From a checkpoint of a small transformer trained on Wikipedia.
Size: 20 layers, 6 heads of 32, 9.99M parameters.
Architecture: rotary positions, untied embeddings.
Each number is 50 + 12 x the weight over its row's rms, rounded and kept within 0 to 99. Layers, rows and columns count from 0. The size before them is the row's rms in percent of the matrix's.

# layer 12 attention key, 192x192, rms 0.0736, rows 77-117, columns 96-143
151:18 54 50 59 51 55 52 55 61 40 64 38 55 48 42 36 69 67 67 53 56 52 67 32 35 23 46 50 36 30 53 44 45 65 64 52 46 67 28 45 48 54 59 47 69 45 55 48
122:39 50 46 41 47 54 57 70 72 60 39 66 56 70 24 47 36 50 39 90 43 51 31 49 55 44 43 32 54 41 51 36 51 42 37 31 44 39 36 41 44 50 73 52 59 42 52 58
131:48 61 45 72 61 36 32 52 27 45 39 48 41 48 51 45 65 29 46 43 31 56 69 51 63 62 64 51 64 74 52 51 43 57 37 32 45 40 41 47 44 55 32 65 51 56 45 55
084:36 36 39 56 42 50 54 62 43 50 58 47 50 44 29 67 61 56 42 60 26 45 49 44 50 43 51 43 63 61 49 40 54 66 56 75 68 48 31 34 57 49 47 50 63 61 61 37
078:47 73 53 17 52 51 46 45 45 46 67 65 37 57 57 47 53 69 48 57 52 51 68 64 69 43 47 81 53 65 54 59 58 28 66 33 50 71 59 42 40 62 45 50 38 41 24 48
082:60 65 28 38 47 50 43 47 40 40 54 34 43 54 39 57 74 57 41 55 58 61 65 72 51 66 63 60 68 54 49 54 63 48 41 48 62 45 57 40 40 56 64 47 50 45 52 31
091:45 48 51 59 52 30 28 74 53 58 43 39 37 54 52 60 60 62 38 42 69 28 38 70 65 47 56 54 67 45 58 40 35 57 41 64 98 48 43 49 44 32 58 55 36 47 49 29
083:46 72 45 44 56 40 63 61 50 42 47 44 62 66 63 29 46 48 38 43 48 63 44 64 70 42 54 69 35 64 32 45 81 51 30 52 62 46 71 61 45 53 64 40 69 43 28 51
077:68 51 42 47 73 57 53 26 27 49 41 56 49 56 43 27 44 63 41 60 41 52 65 55 28 41 49 27 52 33 58 47 56 69 43 37 37 55 37 56 73 63 52 56 56 22 50 43
089:49 30 35 44 47 65 50 51 41 50 33 56 45 44 37 53 42 16 46 53 40 33 47 46 52 51 47 61 40 59 44 44 44 52 68 56 72 78 32 35 21 46 34 60 38 47 51 42
091:67 67 50 48 57 63 53 50 31 61 54 42 51 45 34 75 58 62 37 47 46 65 45 35 56 49 53 69 45 53 71 38 46 41 46 32 46 52 30 54 31 48 55 50 47 45 59 48
106:61 71 25 51 48 51 31 45 63 56 56 41 52 67 43 32 71 49 71 52 62 47 42 49 56 42 62 53 46 39 34 45 47 51 40 62 71 45 48 47 35 64 65 50 55 22 42 53
120:56 68 55 65 46 13 52 48 54 42 63 46 58 65 32 48 80 60 43 50 56 44 54 56 50 66 31 58 64 53 42 46 39 35 26 50 48 46 52 55 55 28 48 41 51 41 66 57
120:61 56 39 42 50 44 56 37 28 33 48 71 45 53 29 48 35 48 37 52 35 50 52 32 49 54 40 67 53 50 54 33 53 55 46 45 47 37 49 42 50 51 52 56 59 54 44 73
128:49 38 57 59 47 40 34 71 68 57 45 60 40 57 32 49 48 45 66 68 39 51 56 46 46 53 55 46 56 62 66 49 50 55 53 41 30 79 56 28 49 54 22 45 53 49 40 34
134:55 58 65 52 59 53 52 36 62 59 51 62 59 49 41 59 47 63 66 47 51 49 69 46 50 42 45 28 35 59 38 32 41 42 34 31 66 49 47 25 68 52 44 55 53 63 47 64
125:44 45 54 53 42 44 27 38 71 47 57 40 51 57 70 58 66 53 44 51 65 66 52 53 51 34 60 33 60 44 36 44 36 41 42 32 63 54 59 60 58 57 72 40 62 59 27 49
141:43 47 31 33 71 40 33 39 50 51 54 57 48 77 50 19 55 23 62 57 26 36 55 57 29 55 42 64 61 54 55 71 72 51 63 45 29 32 52 45 39 66 68 45 31 52 52 41
131:56 58 43 24 61 56 29 42 55 61 39 70 31 42 63 47 42 62 42 45 45 50 56 54 43 56 55 66 38 66 47 46 68 43 51 38 53 41 46 64 21 53 48 56 59 53 49 48
075:46 40 51 49 58 51 45 30 38 80 61 59 42 54 14 60 50 46 31 56 39 55 46 42 32 56 55 43 43 39 54 61 53 38 38 39 28 54 50 61 39 55 50 42 42 58 43 53
074:64 38 37 38 38 51 34 62 44 44 37 20 64 63 65 45 43 60 38 34 61 51 47 34 30 54 55 79 48 56 51 74 63 52 73 56 39 44 54 61 39 42 79 21 51 64 33 33
080:40 68 60 72 51 65 64 52 43 69 44 57 38 39 50 52 52 37 53 55 66 26 51 70 47 38 55 51 41 40 49 48 62 58 37 42 84 44 52 61 67 50 41 47 47 62 47 49
090:60 38 50 60 40 65 59 52 42 59 53 51 40 60 57 45 54 26 57 46 51 39 60 40 59 48 52 55 70 53 26 45 89 72 45 64 56 32 42 37 59 29 65 49 49 66 63 36
090:45 34 34 56 43 31 62 38 31 53 39 52 34 27 60 46 49 64 40 41 65 42 76 40 53 42 56 47 65 51 67 57 57 54 75 58 45 21 49 41 31 33 54 34 48 40 37 48
096:47 71 34 47 50 40 64 62 61 32 41 51 46 53 47 57 65 40 45 53 53 40 48 50 50 52 48 43 48 39 47 36 45 33 59 55 52 41 46 53 56 47 45 47 46 64 44 45
110:49 47 42 55 72 41 32 75 49 40 60 56 54 39 54 46 59 46 47 40 57 49 48 39 59 51 38 70 51 32 59 69 46 41 41 39 44 27 43 41 43 55 43 41 58 50 54 40
112:44 37 54 33 42 59 34 38 56 41 59 46 37 49 42 47 48 19 53 49 25 62 45 58 47 56 40 73 66 48 65 47 58 56 45 54 41 62 43 46 46 50 54 51 49 66 68 35
126:34 37 39 48 54 62 44 36 44 47 52 57 34 43 66 52 58 59 56 58 64 69 57 69 62 52 52 28 60 59 29 53 63 35 53 48 39 28 60 45 58 36 34 58 52 50 53 39
135:61 30 35 64 53 47 43 76 31 35 64 58 42 56 50 55 56 41 46 28 49 67 37 43 56 43 45 42 49 44 62 59 53 53 56 48 32 63 26 45 68 37 27 68 70 41 46 45
130:59 44 50 64 46 72 49 55 50 44 42 35 35 56 48 46 53 63 63 52 26 66 68 53 60 47 65 58 41 36 66 49 65 65 43 48 55 47 34 35 54 41 45 53 47 48 57 64
137:48 35 51 35 58 43 57 50 37 49 57 53 70 61 63 55 45 56 34 43 51 53 60 73 67 50 55 61 45 65 49 48 59 50 47 49 55 45 28 47 38 49 85 70 59 47 33 82
115:31 46 36 34 63 45 33 44 66 54 55 40 62 67 70 31 66 57 48 57 53 59 31 45 42 45 49 64 43 32 66 43 52 51 50 45 50 43 40 62 16 55 44 55 62 48 54 60
120:47 70 55 31 59 56 33 61 38 46 62 61 62 54 42 44 50 46 40 40 48 55 52 30 54 44 58 47 41 52 56 45 44 61 48 65 79 46 72 68 44 53 42 43 55 43 84 57
116:53 45 54 60 41 57 64 46 57 39 57 55 44 68 53 44 53 50 61 44 36 48 35 45 52 51 40 70 42 54 51 23 55 36 59 41 46 38 45 31 54 53 63 39 76 61 40 46
114:51 50 63 58 61 37 47 42 38 55 68 48 53 41 77 51 26 50 48 41 59 53 47 22 45 66 65 55 58 74 51 43 34 61 39 44 60 54 52 54 45 64 67 46 39 54 32 45
073:50 60 24 56 33 50 43 49 48 45 45 49 43 37 64 53 65 57 53 60 56 58 57 47 43 37 43 69 45 39 53 42 41 55 80 47 53 31 47 56 38 56 51 45 36 41 40 38
081:45 67 46 55 34 42 42 59 54 59 40 47 30 35 72 55 68 57 49 67 67 31 55 52 64 40 42 63 53 47 46 39 79 55 55 41 59 33 46 43 54 33 25 46 58 65 49 21
102:47 58 44 46 49 32 52 44 49 54 60 39 40 70 28 44 63 54 41 46 48 41 48 69 43 51 69 48 46 61 43 45 53 37 44 77 48 46 52 52 63 64 41 45 45 43 64 38
096:43 79 57 60 54 68 57 54 37 54 25 62 53 56 25 38 44 48 59 54 48 45 55 62 60 41 51 21 34 54 70 60 47 37 43 49 60 60 55 71 35 61 35 64 36 35 61 73
104:48 54 59 52 39 43 42 44 38 50 40 31 55 48 16 44 41 39 41 50 39 49 43 77 54 53 35 39 45 52 53 41 67 63 30 62 53 62 47 59 41 73 64 60 45 30 44 52
108:50 59 39 60 26 59 49 44 34 40 45 53 40 35 43 67 41 56 61 54 44 41 51 24 54 50 60 41 56 54 34 51 35 62 65 55 51 68 64 57 31 47 62 52 15 43 47 47
# layer 12 attention query, 192x192, rms 0.0691, rows 78-117, columns 96-143
139:44 58 33 56 67 54 57 48 59 57 36 66 75 49 59 72 41 42 54 66 37 59 41 57 55 86 54 65 28 44 49 50 47 34 40 35 26 30 32 50 45 47 67 50 50 34 67 54
140:65 63 32 57 38 37 34 37 40 47 54 53 40 67 81 47 51 51 56 47 57 56 55 78 46 44 54 36 61 73 39 46 46 56 57 52 45 52 61 51 46 62 26 59 46 53 44 31
088:59 67 50 40 44 42 45 43 47 47 59 54 46 47 60 46 48 46 59 59 57 65 70 47 51 73 53 65 54 52 27 75 61 25 26 62 42 61 45 79 46 65 39 53 44 52 65 66
093:66 34 46 67 68 67 49 75 30 70 46 58 64 43 20 63 62 54 34 39 36 42 38 48 33 60 38 51 58 46 29 39 37 65 41 56 41 33 59 42 68 45 64 41 49 56 48 58
083:22 53 33 58 46 49 58 25 36 65 30 43 51 54 49 56 55 71 63 57 45 74 43 72 77 36 46 28 35 68 53 48 68 44 24 21 48 48 36 51 51 65 55 32 53 43 63 37
096:76 32 42 65 59 54 48 64 44 43 55 64 43 31 48 68 51 60 65 24 58 40 38 44 64 38 58 62 45 50 41 39 42 32 38 50 70 44 42 42 50 49 54 22 66 59 47 46
107:40 56 69 37 46 60 50 36 35 63 22 58 39 54 71 23 38 43 60 43 49 61 56 37 58 60 45 42 30 55 45 53 61 39 54 21 27 35 50 48 59 42 41 62 46 44 40 45
094:48 59 50 57 43 45 69 39 54 54 39 53 43 64 44 47 80 51 61 36 56 66 42 41 50 45 53 39 59 63 57 51 49 48 25 64 53 60 52 64 46 53 53 37 60 34 53 60
106:80 51 60 64 61 43 46 54 56 36 65 55 40 62 23 69 51 47 59 41 55 36 32 66 23 46 40 65 61 51 58 40 48 55 61 66 73 55 50 38 36 54 27 33 50 27 37 55
103:57 60 55 31 63 33 57 70 72 67 64 35 44 32 21 59 58 48 40 35 60 34 56 55 29 50 75 68 63 57 55 38 36 50 51 59 55 46 53 38 43 52 47 34 39 30 65 32
121:30 67 22 41 32 33 54 49 54 55 11 40 38 39 51 56 57 45 57 48 43 82 45 37 76 50 44 47 19 55 51 57 53 51 31 40 41 72 52 54 45 64 45 47 70 51 45 62
121:36 57 76 52 47 48 79 31 57 50 51 54 38 64 43 60 69 42 22 48 67 54 47 41 59 38 44 43 60 85 58 56 57 43 40 45 78 51 60 34 49 63 46 72 45 53 65 66
115:69 46 58 54 51 41 70 62 34 30 28 51 53 55 59 51 56 57 43 65 46 45 61 46 61 46 47 48 47 65 62 62 59 49 54 40 61 39 59 50 69 33 59 53 70 40 34 52
136:65 37 63 58 49 36 54 67 79 61 50 50 52 52 24 48 46 46 51 56 38 59 74 38 35 66 52 71 68 57 56 32 33 50 64 51 32 76 39 52 47 49 35 26 52 55 51 40
139:66 56 45 53 33 56 52 47 55 56 48 56 45 46 77 63 60 55 51 67 33 54 50 43 61 47 43 62 31 47 34 48 33 79 36 35 65 46 60 48 53 65 22 46 65 25 42 42
134:49 32 54 50 64 59 46 36 40 43 52 49 43 39 55 51 80 35 25 43 49 57 41 38 58 58 56 44 64 48 37 50 47 53 78 37 45 51 61 61 40 38 57 48 47 60 53 44
142:56 47 63 62 57 43 49 36 53 39 58 40 55 88 46 45 50 57 56 62 62 43 53 42 28 54 57 61 49 58 34 44 60 68 64 47 51 59 39 71 64 46 64 39 66 64 25 50
137:49 52 59 49 47 55 47 57 56 38 46 39 35 42 44 54 46 59 54 40 47 25 51 47 62 66 56 68 21 52 60 74 37 65 41 42 34 64 56 82 31 45 39 56 46 62 33 46
076:38 46 37 48 45 50 42 57 66 58 57 52 42 41 37 54 55 59 41 55 42 52 54 53 56 36 58 77 58 51 35 56 63 32 57 75 51 31 43 58 49 66 53 53 36 39 58 45
081:43 59 57 79 91 43 39 42 38 47 52 75 46 46 47 67 62 55 43 59 41 55 58 56 50 46 66 69 48 62 39 41 69 40 49 41 57 47 50 50 48 63 26 74 40 58 68 33
086:49 39 37 47 28 54 57 49 51 33 41 65 57 56 40 56 54 32 56 51 59 53 49 24 43 34 64 44 36 62 44 57 38 53 42 32 59 63 51 58 55 21 55 51 50 43 34 49
102:54 56 43 79 53 73 34 39 36 20 35 49 48 46 43 61 42 60 42 62 53 38 56 37 56 66 67 54 51 19 25 66 48 59 46 40 56 37 36 36 29 40 53 51 47 62 67 33
101:47 41 35 48 70 41 57 45 44 37 29 46 61 43 60 56 60 55 41 56 60 31 39 34 48 42 66 63 60 42 71 40 41 55 76 66 54 40 47 47 56 33 28 48 51 67 62 18
109:48 44 31 58 57 31 44 54 63 36 51 40 64 64 36 25 53 50 57 54 60 50 38 43 54 53 59 38 44 59 34 59 31 43 50 20 53 66 45 63 36 36 25 37 42 42 36 28
103:38 55 68 29 35 48 55 29 33 54 60 28 42 32 58 56 57 47 59 31 65 95 49 34 72 40 75 46 40 61 50 50 28 34 48 72 51 74 43 44 56 53 58 31 72 41 40 31
110:56 46 45 52 45 53 57 49 49 29 63 41 34 50 21 43 36 42 55 21 59 43 53 31 34 41 49 53 46 43 56 28 57 63 37 50 54 56 43 69 58 54 45 44 54 29 37 50
110:57 71 52 61 41 40 52 47 59 57 45 46 49 48 45 76 58 42 39 55 48 42 62 52 53 34 55 48 74 40 43 52 45 65 44 54 55 53 73 73 41 61 45 45 46 42 40 58
116:43 45 59 34 35 55 39 43 23 64 68 47 39 52 63 47 42 61 80 48 33 41 60 52 55 44 38 41 51 49 63 48 60 49 36 75 59 55 28 53 63 40 58 60 39 27 41 58
116:43 69 42 41 49 49 41 36 51 55 51 78 56 72 56 45 54 48 60 37 52 54 32 56 37 68 60 35 50 65 38 55 66 58 47 29 62 51 38 59 40 35 56 55 61 30 54 46
139:64 47 53 51 57 41 73 64 37 27 30 42 59 55 67 46 49 76 47 50 34 46 51 58 70 70 52 48 50 72 53 48 53 35 25 51 51 35 49 32 35 58 75 59 56 61 56 75
118:47 43 59 62 58 45 56 59 83 56 52 48 66 36 31 54 43 62 46 53 59 28 62 62 45 54 53 36 38 50 53 57 36 48 53 40 63 61 41 34 47 38 42 50 67 47 57 35
117:49 47 47 47 37 52 43 42 49 29 65 39 69 39 64 60 59 59 26 43 60 45 48 30 61 42 81 47 51 51 51 37 31 45 47 40 62 42 38 43 44 38 65 39 59 57 51 67
110:53 41 67 41 39 29 37 66 52 59 49 42 52 39 36 27 50 53 77 30 46 50 38 59 54 54 39 67 47 32 55 46 42 43 46 40 49 54 34 62 53 39 65 40 48 62 19 29
116:66 49 44 58 50 39 70 75 55 48 31 42 58 59 53 53 40 71 43 45 70 45 70 45 48 41 71 40 30 66 41 62 44 61 41 45 47 29 77 52 53 31 47 42 44 68 34 57
086:67 31 53 70 70 44 43 56 64 40 59 76 56 68 50 56 63 51 36 63 48 50 60 50 66 67 64 36 36 51 48 58 54 50 66 64 56 51 59 48 54 50 58 56 51 56 53 37
087:68 29 34 71 64 56 58 49 32 39 54 56 38 46 42 42 49 52 35 36 56 49 36 26 60 80 61 43 60 45 45 54 48 80 62 34 63 46 24 48 68 45 51 55 59 69 42 40
097:28 36 42 55 33 57 54 36 58 41 24 52 56 40 48 41 44 57 51 41 44 63 36 55 31 44 37 53 36 32 75 43 45 36 43 58 51 55 49 56 26 48 55 68 41 48 55 77
092:52 56 50 74 32 31 65 31 50 48 41 41 76 64 48 38 42 54 57 31 58 38 57 58 52 41 48 38 58 58 61 47 51 51 50 17 38 58 38 60 48 54 35 36 54 23 50 43
106:54 54 21 39 53 31 66 51 49 37 35 54 60 56 41 42 54 46 52 37 52 43 60 56 46 55 25 71 58 54 59 33 54 68 42 26 33 35 47 50 45 50 20 55 38 43 36 56
105:26 34 53 45 53 60 66 38 30 82 55 73 48 69 67 66 41 48 61 56 38 59 42 53 40 59 51 53 55 37 60 40 36 58 57 35 58 31 48 53 52 62 82 37 46 41 57 51
# layer 12 attention value, 192x192, rms 0.0797, rows 64-95, columns 96-143
097:31 53 54 44 51 51 46 49 39 51 71 50 64 59 43 54 68 56 62 46 56 72 40 51 47 37 46 66 70 70 61 56 61 37 66 50 55 66 52 26 61 37 60 57 64 49 58 74
123:52 58 58 65 54 36 32 49 63 51 46 39 61 63 53 47 39 60 47 34 45 38 50 55 32 53 64 43 66 32 52 52 44 51 46 47 41 58 33 64 63 42 58 48 59 62 46 26
085:35 59 43 45 53 37 69 23 41 52 48 59 44 49 47 53 57 57 40 61 38 64 49 53 41 53 62 59 43 59 50 53 41 39 33 68 49 59 43 62 65 41 50 51 48 56 52 39
116:17 38 39 36 50 64 53 44 43 39 46 54 36 55 44 42 24 42 31 57 76 51 58 53 40 49 60 51 38 58 41 59 42 36 58 64 37 45 55 36 41 31 43 42 61 75 54 65
098:52 56 54 58 58 59 45 59 78 41 55 51 61 63 60 64 69 46 59 41 47 43 32 56 49 57 71 60 56 39 45 56 32 39 34 38 29 53 35 40 45 47 58 42 29 18 78 27
103:47 32 34 56 59 65 58 52 51 35 41 51 28 61 34 46 50 51 43 53 69 49 59 49 56 45 58 30 45 64 40 76 56 66 60 49 52 35 26 47 52 57 54 61 52 62 40 45
102:45 60 66 66 48 43 51 46 31 58 45 12 50 73 47 66 36 63 56 52 44 39 70 52 43 35 49 46 67 62 65 56 50 61 58 50 28 57 47 75 45 30 37 45 71 74 45 48
099:41 44 55 47 21 43 72 57 54 50 47 39 61 69 54 50 44 50 60 51 52 46 46 48 58 47 29 59 57 35 63 59 52 51 48 48 56 76 67 50 39 41 30 74 44 72 48 54
101:62 42 50 60 66 27 42 51 53 53 43 50 65 40 56 56 44 35 55 33 63 60 41 61 37 69 60 53 69 75 57 49 34 27 34 54 48 52 39 28 40 39 73 37 43 37 50 53
115:47 57 49 53 52 40 54 53 50 71 64 44 38 54 51 52 42 70 66 75 41 26 44 50 46 64 44 51 57 59 60 45 51 99 36 47 60 66 48 78 47 50 53 40 73 65 35 44
095:54 73 50 50 64 36 37 58 38 61 55 57 78 45 43 48 27 52 71 43 66 44 56 73 51 63 76 65 61 46 44 38 58 34 45 53 45 47 41 53 40 33 57 39 52 57 73 57
103:30 52 54 43 35 15 40 58 55 53 34 44 58 61 36 26 28 41 43 49 47 63 53 44 59 57 64 59 48 53 52 42 55 19 51 46 42 68 45 40 46 26 47 70 38 66 55 55
090:50 71 52 77 46 27 47 56 42 48 40 43 50 39 40 61 48 57 66 60 36 33 69 52 56 57 59 53 41 55 58 39 32 52 49 39 71 60 60 46 34 40 65 68 36 38 52 44
106:42 69 36 34 47 42 44 65 52 54 65 32 51 62 57 53 33 56 70 46 66 44 65 56 58 55 54 58 62 60 54 58 60 43 37 49 41 57 60 69 46 27 64 48 54 83 62 53
112:42 49 65 57 35 49 43 48 34 38 57 39 45 62 45 20 67 56 33 54 61 62 58 32 64 38 16 35 47 57 75 33 39 47 76 56 67 53 70 26 52 42 41 53 54 37 50 71
101:51 67 63 41 50 41 51 54 52 48 33 48 60 47 39 52 50 39 46 26 41 39 61 68 58 41 45 32 46 45 31 66 33 31 50 28 42 52 56 59 72 56 37 56 46 60 54 32
128:49 46 45 53 43 37 39 44 51 67 47 37 47 36 47 41 41 48 69 56 41 52 47 67 53 67 41 37 62 47 80 38 40 60 42 43 65 34 44 62 58 53 56 43 51 34 63 56
085:46 58 64 21 54 42 33 34 46 45 75 52 63 57 52 42 48 58 62 46 49 57 71 48 45 70 49 54 72 47 68 41 35 22 49 44 32 58 58 40 40 60 45 44 43 59 55 42
101:49 49 43 28 57 47 41 35 44 60 48 57 75 23 53 49 45 29 46 46 34 40 26 59 52 57 75 61 36 53 49 42 38 69 50 44 55 41 42 59 46 63 63 52 56 22 68 32
097:47 50 61 60 48 53 45 51 33 36 47 24 43 46 23 47 53 50 71 37 52 59 66 47 64 50 60 61 55 71 44 63 48 44 52 37 71 74 53 27 56 33 69 56 64 73 56 41
123:54 50 60 50 33 54 71 55 49 31 44 53 51 56 43 62 86 43 18 35 50 49 41 32 72 18 45 38 38 47 50 64 34 29 63 44 46 44 64 22 43 52 50 59 30 29 53 43
126:42 31 61 57 46 43 46 34 35 41 47 54 41 55 48 56 62 46 42 49 40 68 48 35 39 57 29 53 51 41 53 43 66 32 65 59 59 49 37 14 56 69 44 52 46 45 49 44
085:59 55 59 68 60 60 33 47 54 48 57 49 59 71 62 54 38 63 66 64 48 59 49 50 34 52 44 64 56 50 48 15 58 55 54 52 51 52 51 49 36 36 52 52 49 27 52 46
092:25 45 31 39 53 55 58 48 56 65 59 50 42 45 40 56 33 47 59 51 42 56 46 61 38 52 64 42 49 50 57 58 76 53 41 74 34 54 67 72 53 33 54 34 49 70 48 72
083:66 38 65 28 27 49 56 42 34 61 60 29 31 54 53 62 61 79 40 69 52 48 66 45 53 63 26 63 62 53 48 54 49 37 44 69 47 37 50 68 51 34 62 35 55 59 39 57
091:56 25 35 46 51 58 45 67 58 35 51 71 55 33 53 59 50 50 40 35 32 52 34 32 40 81 49 39 32 39 39 50 49 37 41 32 52 33 56 57 53 63 66 46 47 40 72 37
088:50 42 52 80 42 38 42 49 46 45 32 52 45 63 45 39 62 74 41 29 44 40 43 53 23 66 40 42 77 49 27 49 57 55 52 40 52 50 43 56 36 73 55 43 34 48 47 46
103:51 63 46 46 38 12 34 51 57 59 42 43 57 47 43 37 43 43 53 19 67 55 62 44 47 46 60 49 66 57 59 47 41 28 70 44 49 56 35 32 41 54 57 58 58 48 65 41
079:57 58 51 44 49 47 57 57 47 57 46 31 32 67 45 43 39 64 70 61 62 48 55 67 60 57 48 54 60 53 51 51 69 68 67 40 49 49 50 37 42 43 66 51 82 74 32 64
102:48 43 52 54 67 54 59 57 53 32 52 48 43 25 39 69 46 40 43 26 55 39 64 50 52 51 83 49 46 43 38 61 47 50 40 53 44 45 26 66 46 57 58 47 43 49 61 47
105:73 46 70 53 59 51 61 56 54 40 40 44 55 55 27 37 61 66 32 15 41 49 51 44 33 34 56 50 71 55 45 57 50 39 42 41 48 70 58 20 47 57 70 60 38 37 51 38
110:51 31 42 58 49 60 49 53 57 52 51 47 44 62 51 63 52 70 52 55 61 28 35 41 25 43 25 31 57 46 45 45 56 47 48 69 79 57 38 57 46 60 44 41 37 39 27 45
# layer 12 attention output (transposed), 192x192, rms 0.149, rows 64-95, columns 96-143
112:71 60 35 56 53 66 53 41 30 77 32 49 30 45 39 62 27 25 52 63 66 63 62 50 46 48 48 50 46 54 37 75 40 45 47 54 61 39 50 72 51 60 47 39 62 44 36 63
131:53 64 67 57 33 44 59 46 78 67 51 50 52 58 48 58 70 50 42 40 51 45 50 24 69 36 55 36 47 63 56 50 78 54 51 47 46 51 48 39 48 70 54 72 35 62 60 45
101:67 65 45 51 44 49 33 61 40 55 78 51 31 52 40 52 55 37 58 39 60 73 70 68 21 35 40 59 52 43 56 56 76 40 65 29 34 46 42 49 40 62 54 31 45 47 63 39
124:59 39 56 57 41 62 47 63 53 55 67 51 60 31 63 55 49 55 66 60 33 69 33 62 36 64 63 64 83 44 38 42 57 63 51 60 74 47 43 76 57 42 76 36 56 46 51 39
114:30 46 67 21 50 22 57 46 33 57 64 53 53 43 46 45 46 57 33 44 38 42 62 29 84 53 40 51 39 42 64 42 50 45 52 58 56 32 61 56 40 60 56 67 52 65 24 63
116:64 66 69 49 43 52 48 42 39 47 50 56 52 56 79 69 69 24 45 38 51 56 46 65 29 42 49 79 56 60 40 33 43 43 56 51 37 44 74 60 53 43 62 51 39 52 48 63
118:65 37 65 49 61 60 52 60 61 46 64 57 49 35 38 40 58 60 43 52 42 57 58 51 64 56 44 59 29 24 54 57 43 48 43 51 62 55 58 34 58 57 43 63 48 51 67 50
113:69 45 39 66 52 52 15 46 38 59 41 50 39 37 60 46 44 74 37 49 75 56 41 45 52 43 61 29 51 53 33 56 50 58 53 53 41 38 49 63 47 49 68 24 66 48 58 36
118:45 69 58 30 49 50 46 28 39 47 55 49 46 83 28 37 49 41 58 53 48 44 65 47 44 48 27 60 31 31 47 45 54 34 54 45 62 34 44 66 61 74 30 47 69 63 46 70
122:75 46 70 67 59 59 49 35 44 41 24 34 56 43 67 39 60 61 35 43 72 53 45 37 64 42 41 26 35 37 68 60 63 46 44 38 28 51 62 46 53 65 41 69 18 54 67 45
106:26 57 55 43 41 57 37 34 40 72 52 51 46 57 35 47 75 62 62 52 56 52 34 49 44 57 39 40 24 47 35 65 60 54 52 41 57 53 47 59 57 56 37 61 53 59 33 55
111:83 51 49 45 51 52 41 52 50 47 79 50 33 51 44 43 60 37 62 34 68 58 45 52 41 27 40 51 76 44 37 49 49 64 60 59 55 36 52 70 65 63 64 35 66 57 46 44
104:38 38 36 31 65 64 46 44 47 52 57 48 51 62 52 39 60 44 69 16 40 61 26 42 61 38 51 49 50 38 32 52 57 61 57 48 33 50 47 36 49 49 35 55 63 50 45 71
112:65 42 66 57 48 54 49 39 55 49 55 63 47 55 56 43 56 64 61 31 45 63 38 55 54 65 59 30 56 50 38 55 55 59 36 61 55 56 50 51 54 65 44 35 62 49 54 30
123:48 21 36 38 72 82 65 64 65 46 33 46 51 37 22 51 25 38 50 48 48 57 43 53 60 52 82 60 56 33 33 61 52 46 59 47 52 53 48 59 39 40 44 27 67 46 42 58
118:59 46 40 24 36 48 47 38 57 55 52 56 50 68 45 33 48 57 49 39 54 56 44 28 29 37 67 55 44 31 48 41 68 67 62 88 53 51 39 47 43 44 52 61 42 52 45 56
133:54 58 36 43 69 66 33 59 63 30 51 63 45 72 47 47 48 41 48 48 50 41 67 42 38 53 27 66 30 52 46 54 61 59 51 46 37 70 52 46 45 73 34 50 26 70 32 56
104:37 45 44 58 49 51 43 53 55 63 33 52 47 45 17 30 54 38 72 68 45 53 51 52 63 37 73 40 46 49 55 47 67 60 81 55 79 50 49 45 69 38 66 60 62 52 54 59
108:49 50 57 53 35 37 55 77 29 35 60 54 25 54 20 39 57 60 44 53 46 50 69 38 43 55 38 54 59 60 63 46 63 43 51 55 43 68 47 42 56 55 30 53 23 58 44 61
103:60 58 52 37 41 64 46 59 59 40 52 47 40 56 34 74 61 34 24 48 67 27 31 51 38 55 67 38 38 28 65 60 53 43 59 68 36 29 41 70 34 65 47 43 52 47 58 71
126:36 53 18 28 50 59 29 51 49 62 68 23 60 39 55 54 30 47 62 49 42 47 53 45 40 43 62 42 61 43 26 46 40 44 51 52 38 35 52 59 43 42 50 32 58 60 25 61
138:24 55 16 38 48 67 64 50 56 68 30 64 54 50 44 51 46 45 87 58 64 49 39 67 69 54 63 63 63 52 47 44 32 56 42 33 60 40 46 42 49 60 61 30 50 40 36 63
103:21 43 44 40 55 42 55 39 26 68 27 54 45 37 47 73 54 58 68 35 38 58 39 37 81 66 61 43 49 44 78 49 44 44 47 48 48 64 57 49 66 70 40 29 54 76 57 52
105:82 54 72 47 66 56 52 40 50 31 61 51 50 64 58 46 63 57 42 55 63 53 65 55 36 51 39 45 46 70 50 41 40 47 58 33 68 36 21 61 43 42 63 59 38 57 45 35
104:46 65 28 56 59 55 41 60 81 55 47 66 66 53 54 54 60 34 64 64 58 53 28 39 62 41 54 24 42 35 41 46 44 61 58 35 52 68 59 50 39 52 43 37 40 47 64 39
103:48 42 60 47 61 37 30 48 54 49 59 47 35 68 65 45 57 54 36 50 44 28 75 38 51 40 63 58 64 50 64 53 56 47 45 54 40 54 32 42 45 35 33 53 62 59 42 53
106:53 37 57 54 54 67 63 51 57 60 50 54 43 42 64 48 43 37 53 67 62 48 50 57 71 38 26 63 33 48 59 44 43 61 41 47 36 62 46 37 52 43 58 55 66 46 45 21
114:41 47 50 59 63 57 42 56 54 50 42 55 52 57 30 45 54 38 67 56 47 28 53 45 35 56 51 62 57 56 48 68 53 49 56 66 42 33 54 57 63 65 46 50 58 63 38 70
097:55 53 60 63 58 59 46 48 56 37 56 76 63 36 41 50 55 63 41 42 60 56 66 35 38 36 51 39 43 47 47 46 37 46 34 53 61 42 63 75 38 56 45 42 32 38 49 35
122:57 57 70 61 33 41 38 51 64 66 67 43 55 82 73 26 52 49 53 41 42 53 53 34 41 42 47 44 51 40 64 45 51 37 52 50 61 43 41 36 51 45 49 62 47 57 27 58
115:46 50 44 60 49 52 48 47 55 22 56 32 36 67 49 65 36 26 62 60 67 47 60 35 64 47 71 38 34 49 42 56 39 40 51 40 39 28 35 42 60 60 39 46 66 67 61 66
128:43 63 55 53 56 55 67 54 62 67 43 54 54 18 72 60 64 55 44 54 55 29 38 53 95 64 31 61 50 52 53 54 58 55 54 33 17 39 67 41 55 43 47 77 53 55 40 51